Weights of a small transformer language model: rotary positions.
Each number is 128 + 32 x the weight over the matrix's rms, rounded and kept within 0 to 255. Layers, rows and columns count from 0. Numbers have three digits each.

# down: layer 6 MLP down (transposed), 1024x256, rms 0.0968, rows 209-219, columns 0-127
# up: layer 6 MLP up, 1024x256, rms 0.272, rows 210-219, columns 0-127
down209:133176096126115087133127132130154055149067098135130178047147114148107138158161168075092117102172128203127128146114137107184149135079082136126139148147107104168057162114131119154142142132129106104097153173060089125099137089114129163092135098139143114132170173128149077062120144144168217128138198102184178145143103127159104090104152161191131094174138122129129083116148189186134140145199
up210:086092196127119128160108170119186142146156148124139166129117182122139129146149115113108086145141084141186141087138113142162141119115119075085122145181166087130145101153129135098154202174108147145167144120166084138146051144137050151147124147153125053072184124094153107123092146113165104096113136142114070121139134137148092144114073110140137165083091115155095188152130122135097112078117
down210:130141089112100082113139180137123088119063126122139116076190076121132174128093089065084116084138159160140132148114132158098171151122127114086193139133095172118114149143163155137191119128196075138143161139161091109135109147113130145107158185109128147141102156110146116140175175150136140131161215098118162068164159133114117087111094118188141083127113174101089108082106101102161123089082
up211:112120113185136158131147134074116144152142153146147104153064152160152059173102096125122187183154135137088202120103157124170159113094137098199122100113221129155204125138170120135150161173096183154102065111042101104131146166144121106101115130119106124147123123102079171129111120114093138138182076177070093134188134148117107139165145155153122168092086125118158108201125138133139096141098
down211:128125070114095059089123130132088119200137106116098138143105118144182094112159152177103173140097125147136112136114119102123133119084099142037194146160103094091092135097122124144122145099163171123129134108152109076073126169101121167157107096142146159132138030162123145169165132105164118168166110112205127212101096194080153141155111112145150108173106093105123145108148140112142202137151
up212:091087092101141157116121113120066100112147119144055115068106145138170116134125189111087126087120158148096189159095110149173175145159134137111129156116171205149105155140121171152139025073098126062134176114153114193134123102166099156096086159168165097098095098142133134141151119091111150124194096154145140064150052129138134089122115113132071125168138116058165111128147189144154131119129
down212:131157118128164126070193140142200098141059123150120121114127112099142141143122098130072143131138134120089077141170133125126083183103140090163125142176113089131119100162121179066147157140169062164182143140075148110165126130104063119139095087086066090115055111156168045112090150152106048177101109087083147101172102123124121118148103123123138129124095176133148159158138159128086123124125
up213:148103101125091128171149151150210107116186108104114120050145132146118149143122116095101177133135100091085209131074149170184107177183129095168101141111153066041125114190104102105149118101131180110097076150128181152166154112125163155086076130100142105101161102164194170082087201178161131106124183144161120138062094146124114149164131138150163112115136062125072146153093128107137155174125
down213:164183185110128200085065107159098099076127099096139143094162144120162120139158166153148158041193126095173123141137092216143118095109138127114123167088109124037165037201184133147158131108203121166126084116134137152095117082180126122166126102114146113083157122094115149121098150108106122084123128111138101151158116166121098117185096103154120139195118088120136145116178149154046166158156
up214:121081158082144130149131143137118162131101120119145150094099150126100128138101176079151129117072106143144115140143130135125122090136144105110113129146084115111156123111119115083129127138182130061145131157111150149059134136092107121097119123160145108154173173131076049178163147126095121174160146080154120127107150092160153144163145100196068164172182079146098140097111142149121147108088
down214:143138137179079138170154129116094098099171129121148169146113130054098052135109084153100132071107186147084147146088133193135089097097127142154122130106140112109083120178123142124169128076150147159116112187126124146074127126133130116171101172092163169153084136170124123207093183136070071132117151136151141112175132141166090157125138124144101121135154073138082071112062122179109159158147
up215:109139179112112152086099103086165153086129143119134129156111117101068169144155122109112129201151102129166124056122139126148118130134146056123133133191138144104155102141103067107098094184091151115121091161113110137111107132139132125128180086091122086083105143136108108117140134128186151143140103163111152112176118156122127134132136111132096138103130136133150181158095119095132150054098
down215:125141060066108080114116160126168134114066147081124114150132158099141121141111137074114131113148112145130136097156161157173116138192130157102109143103109112134152187053125093130145133170174129145097144130123146130134127115120095145047126196141086162135138136111117093148133167086093070134093141127191091140162145117154131104146133108122182147116101117090139148085147097084158138101198
up216:110054140129175132087092123184202160076103091129188097133050117138129086144136119084172173080055114129137182113126142101139126148217125151126058157096111127103086156081135168162147086157118162112169111064115148113153140099111115144136085136125089127065109190105100126108153153125111148126128099164121088121191111124126119116088141105118177098026195113110068139163144084092140081184118
down216:048120138144150078137113075109139171123128128153161092153144116173143099090082131072127092153139146079161160144178123170129103139092148097055111086105126140079168118108136180126117124149112145173170100140150103172145127109140122141138157126097161186182082113117057126129082063119180170058033114160149123158150160121128163149151147114133087100190114125129141124075134139137123124075149
up217:154040188115089124162143146138133059159157175167139086137136160193160093161138104159170104106134145162149142147137100158105156113105097150106117119111164136146097168122149083115137140098098088139157099144053180178186135178139121126107156121145126127111119123127132112139085047117070125145159093104133106056150156152135095214106113144151095088138090122102080180126159086129089098141118
down217:137151120092117172070126144151147109124136138113159110190178099102188107106104112122180114097123120113064125151094138134184193085137133142110179180192136104096107128129126166154158159104094118098146099141048132140088138077144158171123107128111116149187160167093147157097153092092144113077107131155109117104112087155139174135129133105076157082172141083161105133117092143098190177095141
up218:169196130124158158080106110120099111133120146174105173210094176115106120085105142095171185131053165135113080124134127122114184103099132125193086169129141139136139154164138138111109048164126141158093143109134155149199106110103088188142139058166129129183103124079128132146076160113134097159156166100110128070050138160125166102158187143110136151103145145135078093190186114117158153085094
down218:164136075123108169152141144169131152131185132093161145105134073144100163071114120159090128132170146091169073146125103178140110209168060115154110156146081069137178091108126162186114146088124144101107168149131134164107140163161139140139125089105104139135104158166115163155159101134129125085091082145177102148148134087139126089113126128118107122134090172079095150109122121158153121145067
up219:094109123115167120155089118123091113177153153120126126144076111063093124107091126130103182130142087068115123172173102131104175114211097127116086120104121112074085132115099132182115161155111214162168165156095150147078077167178153077083098057084135161138168097106211106147119132180103122147087096142054072114159084151092148177120108157136145150105103066118140167133123164166125088123121
down219:126090182113124074119160161126075144109185122060140162163100122080185111098121119148097080126107096131134152198126094084102149132152166129156073216088112150090151158094180178181117113069139134081101127121061123174086089124098125130115146079175130116159132185115122174215155146148099151129108103071200149170118077177162103127068047156074130141117116139141124127139137077168188155164179